Each number is 128 + 32 x the weight over its row's rms, rounded and kept within 0 to 255. Layers, rows and columns count from 0. The size above them is the row's rms in percent of the matrix's.

# layer 2 MLP gate, 448x224, rms 0.056, rows 231-240, columns 112-223
size [102  99 105 100 100  99 104  93 101 106]
[[127  94 153  88 146 128 128 112  99 121 123 127 157 166  91 132  84 170 119  57 185 143 180 137  88  81 207 135 122 100 152 124 101 134 130 100 137 208 187 171 118 139 116 166 126 122 145 200  82 112 106 130 128 105 124  87 157 144 169 181 134 141 171 169 121 106 105 162 172 119  96 108  74 186  83 124 163 117 148 151 125 145 117 135 148 159 145  84 121 163 101 115 136  86 124 118 115 155 179 107 122 104 151 124 153 119 120 173 188 196 152 112]
 [128 129  51  84 154 155  54  66 140 136  99 119 184 101 126 147 154 147 144 135 145 103 120 125 117 157 167  91 143 170 111 120 157  53 129 128 137  82 115 122 129 114  96 142 105 136 168 141 168 139 103 134 126 122  78 123 164 107 139 133 118 148 107 152 146 103 143 130 118 151 119 170 146 109 138 105 107 142 130  78 162 172 181 129 153 110 164 140 134 115 144  59 159 111  94 182 136  92  82 158 117 139 137 149 102 132  87 168  87  79  53 153]
 [119  74 115 115  89 141 126 102 144 177 100 154  99  77  73  92 146 142 176 147 253 112 137 117 141 145 161 146 160 173 140 158 124 123 114 142 157 139  93 115 156 147 123 174  96 126 121 197 141 126  97 135 150 141 112 151 157  86 157 166 144 124 149 144 122 186 111 140 146 157 124  99 122  63 160 114 180 129 134  74  78 158 138 126 101 165 117 171 113  96 117 107 113 113 110 148 117  54 100 110 168  81 126 125 116  90  66 178  81 114 162  75]
 [113  92 177 128 179 152 159  89 135  24 134 147 186 105 108  57 159 165 122  31 107  63  78  82 130 138 130 139 180 144 152 100 117 110 141  92 169 103 164 134 124 119 135 132 110 144  95 133 153 130  70 127  78 140 148 168 108 113 106 158 126 127  44 103 146 134 179 120 114 141 112 124  94 125 127  83 124 101 104 110 152 184 105 187  96 128 134 119 155 109 113  98  99 150  97  86 128 114 152 164 151 114 105 176 141 136  59  88 142 134 155 104]
 [131 132 142 107 205 130 145 105 150 123 127  63  82  99 108 142 110 108 111 147 112 156 135 131 105 162 160 146 141  84 154 170 101 176 132 131 209 114 166  79 133 113 112 127 162 169  90 128 150 182 136 101 123 104 161  71 153  93 122  95 138 107 131 150 171  72 152 112  96 104 110 189  93  97 127 173 110 130 166 173 111 125 167 149 160 183  82 102 154  94 125  85 109 110 140  91 185 205 133 169 129 187 144  61 116  82  71 153 130 182 145 123]
 [186 112 197 119  88 137 119 168 139 107 153  85 120 113 139 120 177  58 143 170 115  65 149 158 169 143 153 101 170 136 144 165 129 155 129 208 163 116  93 105  73 106 148  61 116 191  64  93 168 101  83 112 156 178  93 130 108 130 113 110 116 121 111  98 130 136 121 111 189 113 168 122 126 145 133  87 113  72  93 133  42 181 145 137 162 187 119 134 169 135 112 138 158 130 104  74 138 121  99 182 150 183 127 146  85 112  87 117 101 104 144 124]
 [160  97  75 167 118 148 129 135 113 176  76  98 166 152  96  70  83 131 195 144 161 114  87 108 144 155 136 161 121 161  80 128 167 152 106 150 123 139 101 120 145  98  88 136 185 116 116 147 146  87 122  85 133 161 103 174 107  93 169  99 170 134 115 115 130 148 103 158 102 100  88 145 145 149  82 104 158 139  87  61 136  97  99  94 119 210 127  85  98 116 151 145 108 107 108 127  98 145 139 109 121 138 116 119 117 148 110 150 126 100 185 102]
 [163 146  71 145 125  78 147 126 100 197 113  99  87 102 117  93 166 143 111 142 146 118 114  92 125 110 121  96 199 115 114 108 127 149 137 122 168 120 151 190 158 117 129 133 147 154 119 113 135  70 167  72 116 113 203 122 160 143 139 109 124 121  87 145 177  96 171  54 114 140  88 109 140 134 107  72 174 176 124 132 131 136 107 149 132 127 132 114 163  49 116  53 103 144 124 120 138 151 113 143 108 112 149  65 121 204 106 150 154 109 135 123]
 [255  74 130  93 134  98 190 133 150 115 110 121 177 164 161 161 107 124 157 107 107 155 119 127 108 159 121 136 158 119 113 111 148 166 107 127 112 155  80  86 106 124 189 137  95 174  90 154 176  89 114 143 134  99 107 109 136  95 115 117 157 120 155 109 190 125  93  86 149 127  78 130 107 124  84  86 140 128 122 172 149  91 106 140 109 176 107  96 158 137 135 154 122 103 204 126  89  94 132 170 135 126 154 115 152 162 138 113 120 110 178 168]
 [128 148 124  77 109 107 142 126 126 163 147 154 117 156 163 158 154 204 119 131 120 125 132 183 124 131 190 177 115 152 114 124 124 119 125 123 136 121 162 122 114  78 105 139 136 138  86 107  97 147 141 142  78 110 135 127 100 129 149  75 200  39 118  69 156 128 175  80  86 102 127 124 129  67 107  70 186 137 108 206 114 140 146 164 137 116 100 114 103  86 127  92 164 140 105  81 149  91 175 162  73  88  85  89 153 127 122 127 148 117 140 139]]
# layer 2 MLP up, 448x224, rms 0.0565, rows 231-240, columns 112-223
size [ 98 107 100  94  97 102  95  96  97  99]
[[107 152 143 110 127 116 151 157 123 153 143 194 181 146 104 120 152 145  99 118 121 114 122 131  96 164 129 149 204 149 138 117  95 157 158  67 158 181 117 185 110 136 188 179 125 165  95 227 103 110 146 120 194 124 112 129 137 158 151 168  65 103 150 134 134 113 118 113 148 140 152 125 116 182 141 141 154 105  92 155 148 134 141 165 135 129 106 174 162 105  92 150 112 123 101 115 136 127 187 112  96 117 153  27 149  69 138 134  99  85 114 135]
 [ 79 136 115 109 103 172 131 102 115 187 151 117  97  60 139 104  98 122 152 154 151 115 124 132 137  94  44 176 113 117 117 127 127 138 181 178 110 115 135  93 122 133 177  77  93  59 134 134 142 135 121 116 145 163 137 136  86 159 110  79 108 165 155 114  93 187  73  95 132  94 105  60 155 150 110 142 125  91 207 177 157 108 123  71 143 147  66 134 143 106 105 141 117 141 181 133 101 121 131  53 176 124 146 138 111 144 155 104 145 145 202 125]
 [ 76 181 173 154  84 138  57 137 150 115 108 161 122 115 144 156  83 133  81 128  86 140 139  83 136 103  81  88 103 148 155  87 156 129 178 125 104 142 122 138 128 126 117  83 184  94 140 107 143  91 140 130  82 119 157  97 101 135 109 130 119 121 142 175 124 112 124 184  74  75  99 154 131 114 128  85 138 138 145 181  99 144 116 112  64 118 163 131 170 205 127 128 124 167 105 124 166 142 138 112 109 111 169 146 198 199 154 119 169  78 102 135]
 [147 118 154 154 113 110  68  94 166  71 148  78 126 121 182  86 161  65 130 130 130 163 131 151 100 108 125  60 110  84 130 102 109 197  81 124  88 153 109 126 148  93  87 122 161 160 139  77 120 131 141  93 119 140 109 118 101 177 112 107 161 159 150 135 154 114 154  65 139 114  92 161 105 119 210 141 159 110  87 149 115 151 117  70 172 155 154 130  93 102  97  95 127 134 160 125 139 133 149 143 135 150 171 170  92  97 126 163  89 141 115 141]
 [139 144 145 179 116 179 174 143 154  96  91 161 102 129 190 169 214 141  62 128 153  71 119 170  86 169  96 160  86 105  92 188 131 123 138 182 152 125 150 190 117 138 117 140 111 130 100  63 137 131 122 165  96 140 157 124 143 115 101 102 127 103 162 106 128 164 115 118  83 151 145  67 101 115 147 136 176 126 136 118  68 119 139 106 145 126 101  93 159 113  80 130 191 130 183 119 133 103 135 146 128 160 153 126  91 119  79 186 122 122 122  96]
 [112 162 162 119  98 140 155 169 123  84 148  87 151 164 137 113 151 165 136 105 125 157  99 116  55 119 110 105 116 183 105 136 156 154 121 114 171 116 123 145 122 157 104 145 102 162 103 113 104 109 201 145  30 116 134  90 147 121  86 127 117  92 149 131 184 101 143 104 100 139 167 130 119 123 134  92 155 109 124 150 142 202  92 107 152  91 109 121 143 184 149 158 158 185 152  63  80 164 120 123  87 172 111 142 162  82 135 114 109 171 135 148]
 [123 121 201 109  89 146 171  99 151 108 123 111 121  74 154 120  52 115 160  87 153  86  96 131 140 182  94 135 112 109  99 144  92 132 141 105 108  95 134  66 184 166 190 134  96 107 130 140  86 168  69 118 121 140 185 158 143 159 103 173 130 155 140  92 150  89 154 116 122 135 140 114 152 131 142 118  86  98 138  99 101 128  69 151 103  58 184 102 104 125  74  99 137 114 102 133 185 172  66 154 142  93 102 172  53 165 154  83  99 170 141 118]
 [146 149  58 142 177 144 111 136  94 144 102  93  90  79 136  99 101 135  61 109 122 161 152 155  75 106 102  98 133 136 100 106 147 127 149  96 152 163 115 113  90  78 107 152 103  84 156  53  96 129 126  96 139 136 129  85 174 100  87  95 137 115  98 124 103 142 103 116 142  96 166  97 176 158 120 140  78 170 184 129 103  49 142 108 147 100 133 173 115 108 111 145 112 154 163 127 118 173 140 118  67 134 161  64  90 165  82 182 115 127 145 108]
 [ 74  77 111 140 103 135 153 171 169 129 165 122 183 154 154 118  62 107 135 149 119 142 142 152 117 160  84 185  83 134 141 116 106 102  97 120  94 180 123 141 161 208 153 162 121 131 117 170 125 151 170  96 189 133 101 154 146  51 132  88 143 121 200 105 127 138 152  99 168  70  80 127 111  92 152 124 130 133 106 164 147 146 135 101  75 151 184 128 130 134  95  73 120 155 113 132 175 127 118 115 115 128 144 113 133 117 117 105 189 159 159 134]
 [170 111 124 160  87 122 162 156  77 162 148 151 115 151  71 115 171 158  97 135 179 133 131 129 137 145 170  51 145 128 105  77 161  98 144  81 126 159 112  89 150 166 164  91 104  81 119 121 130 134 105 124 165 152 161 143 110 121 184  46  90 189 150 145 111 124 146 146  51  95 120 125 120  96  99 131 141 101 119 132 108 163 103 132  98 150 150 160 152 171 165 105 155 116 162 144  90 151 168 102 149 117 118 192 130  97 109 126 113 124 118 160]]
# layer 2 MLP down (transposed), 448x224, rms 0.0476, rows 231-239, columns 112-223
size [ 92 107  96  99  97 100  99  99  98]
[[153 108  96 123 128 127  87 147 192 148  89  38 113 135 103 122 102 133 134 140 110 123 138 100 159 133 110 104  46 139 158 137 178  79 156 148 147  74 121  75 138 107 109 104 148 117 118  60 163 134 177 134 142  91 139 149  64 128  78  64 164 105  95 131 133 148 148 141 105 179 128 131 161 101 114  90 129 145 137  92 112 138 100 122 113 132 133  94 104 136 118 111 131 156 136 162 161 128  48 170 149 145 127 220 109 183 132 119 155 116 180 146]
 [111 125  61 112 164 177  72  95 169 164 135 136 169  96 146 139 154  93 131 134 176 115 111 144  99 152 164  50 146 145 140 113 181 114 158  79 160 121 146 138  89 105 118  95  95 109 159 135 158 133 108 116 106 130  92  96 176 126 103 115 113 154 122 150 133 127 137 147 152  83 116 145 155  98 182 134 113  91 183  66 177 125 160  87 153 101 206 184 128 127 126 108 161 117 123 172 123 109  79 105 140 125 138 149 108 133  73 141  89 107  50 198]
 [ 85 117 156 130 138 167  90 118 171 155 158 135 166 120 137 108 117 150 103 145 182 180 139 151 130 100 108  85 113 139 184  96 142 107  79 102 109 136 105 122 156  85  85 194 120 129  98 133 136  80  62 148 161  83  71 126 155  95 138 152 167 136 114 123 116 156 192 138 204  77 154  77 147  71 132 149 160 130  98 112 122 156 118  29 156 142 120  97 146 121 135 173 198 114 114 143 138  82 108  95 143  87 128 135 112 155  69  96 156 119 138  40]
 [109 163  63 103 141 107 201 145  89 154 156 190 163 114  98 159 106 151 109 135  96  86 161 115 176 154 110 164 152 133 105 147 164  77 115 123 131 103 101 136 142 149 151 145 114  99  93 107 123 141 150 127 125 132  81 136 164 102 116 101  94 113 149  61 103 125  84 153 135 115 129 142 140 135  58 156  67 146 189 138 137  85 127 156  98  92  72 108  94 135 187 142 111 128 114 127 182 129 139 116 155  77 100 102 190 151 164  74 138 106 120 131]
 [107 120 131  75 167  80  66 127  75 135 175  89 175 155 137 123  38 105 176 109 137 215 132 121 116 122 117 125 175 167 151 104 149 161 145  47 120 123 115  71 173 117 129 103 143 112 128 168 100 162 137  93 134 136 102 105  99 139 191 155 140 142 132 167 139  97 125 125 172 104 101 163 129 126 113 118  69 106 122 122 209 158 153 174 130 148 152 139  96 158 116 149  88 158 126  94 143 118 133 103 127 111 151 141 157 149 139  99 140 143 143 127]
 [135 165  55 154 160 159 147  63 110  96 104 169 116 150 122 135  84 190 146 129 142 193 142 118 126 126 100 149  67 101 115 102 115  74 132  81 115 153 131 138 168 110 145 147 103  61 190 121  63 100 169  97 144 143 111 113 129 143 166 136 129 156 111 159 120 115 139 136 135 117  89 207 109 113 132 192 145 185 182 143 182 121 156 148  97  63 135 147 113  93 126 128 118  99 165 141 124 161 118  75 133  91 193 110 150 150 127 117 149 140 106 112]
 [111 183 100 147 124 123 104 136 125 130  81 131 149 193  99  94 161 161 152 175 125 141 157 113 166 167 100 147 120 120 105 121 183 199  94 131  91 104 149 105 151  52 148  92 203 168 135 101 150 159 164 123  99 123  91 150 127 112 148 141 137 142 137 163  68 111 121 148 116 173 135  76 123 100 115 138 153 135 155 158 167 151 169 134 111 189 103 135 114  72 145 141 138 136 162 144  67 129 129 141 134 125 138 108 194 122 156 121 197 128 131  98]
 [176  74 179 162 175  63 172 101 112 115 166 140 153 173 143 101 180 146 167 167 109 132  93 107 189 158 157 137 161 146 123 117 131 142 121 155 123 138 194 193 134 191 134 136 144 197  81 180 160 117 142 124 121 107 147 139 104 110 145 124 145 149 156 137 171  99 163 131 118 161 118 136 131  90 107  99 174  95  80 144 129 186  73 143 119 114 137 122 144 131 134  96  94 136  95 126 131  66 113 137 179 114 130 152 192 114 100 130 191  79 116 166]
 [175 163 119 127 123 108 114 107 113 172  89 113  58  77 107 135 196 132 111  91  99 125 105 107 101 100 187  83 221 121 121 124 116 142 148  63 134  71 106 138  99  79 118  96 130 139 168  77 109 105 129 131  82 106 158 107 130 179 141 188 136 167  67 120 123 129  97 146  85 150 132 162 125 145 102 131 140 126 177  91 113 143 114 200 187 101 107 122 137 106 147 164  97 105 119 124 130 156  85 125 173 165 111  87 150 104 142 157  75 137 153 150]]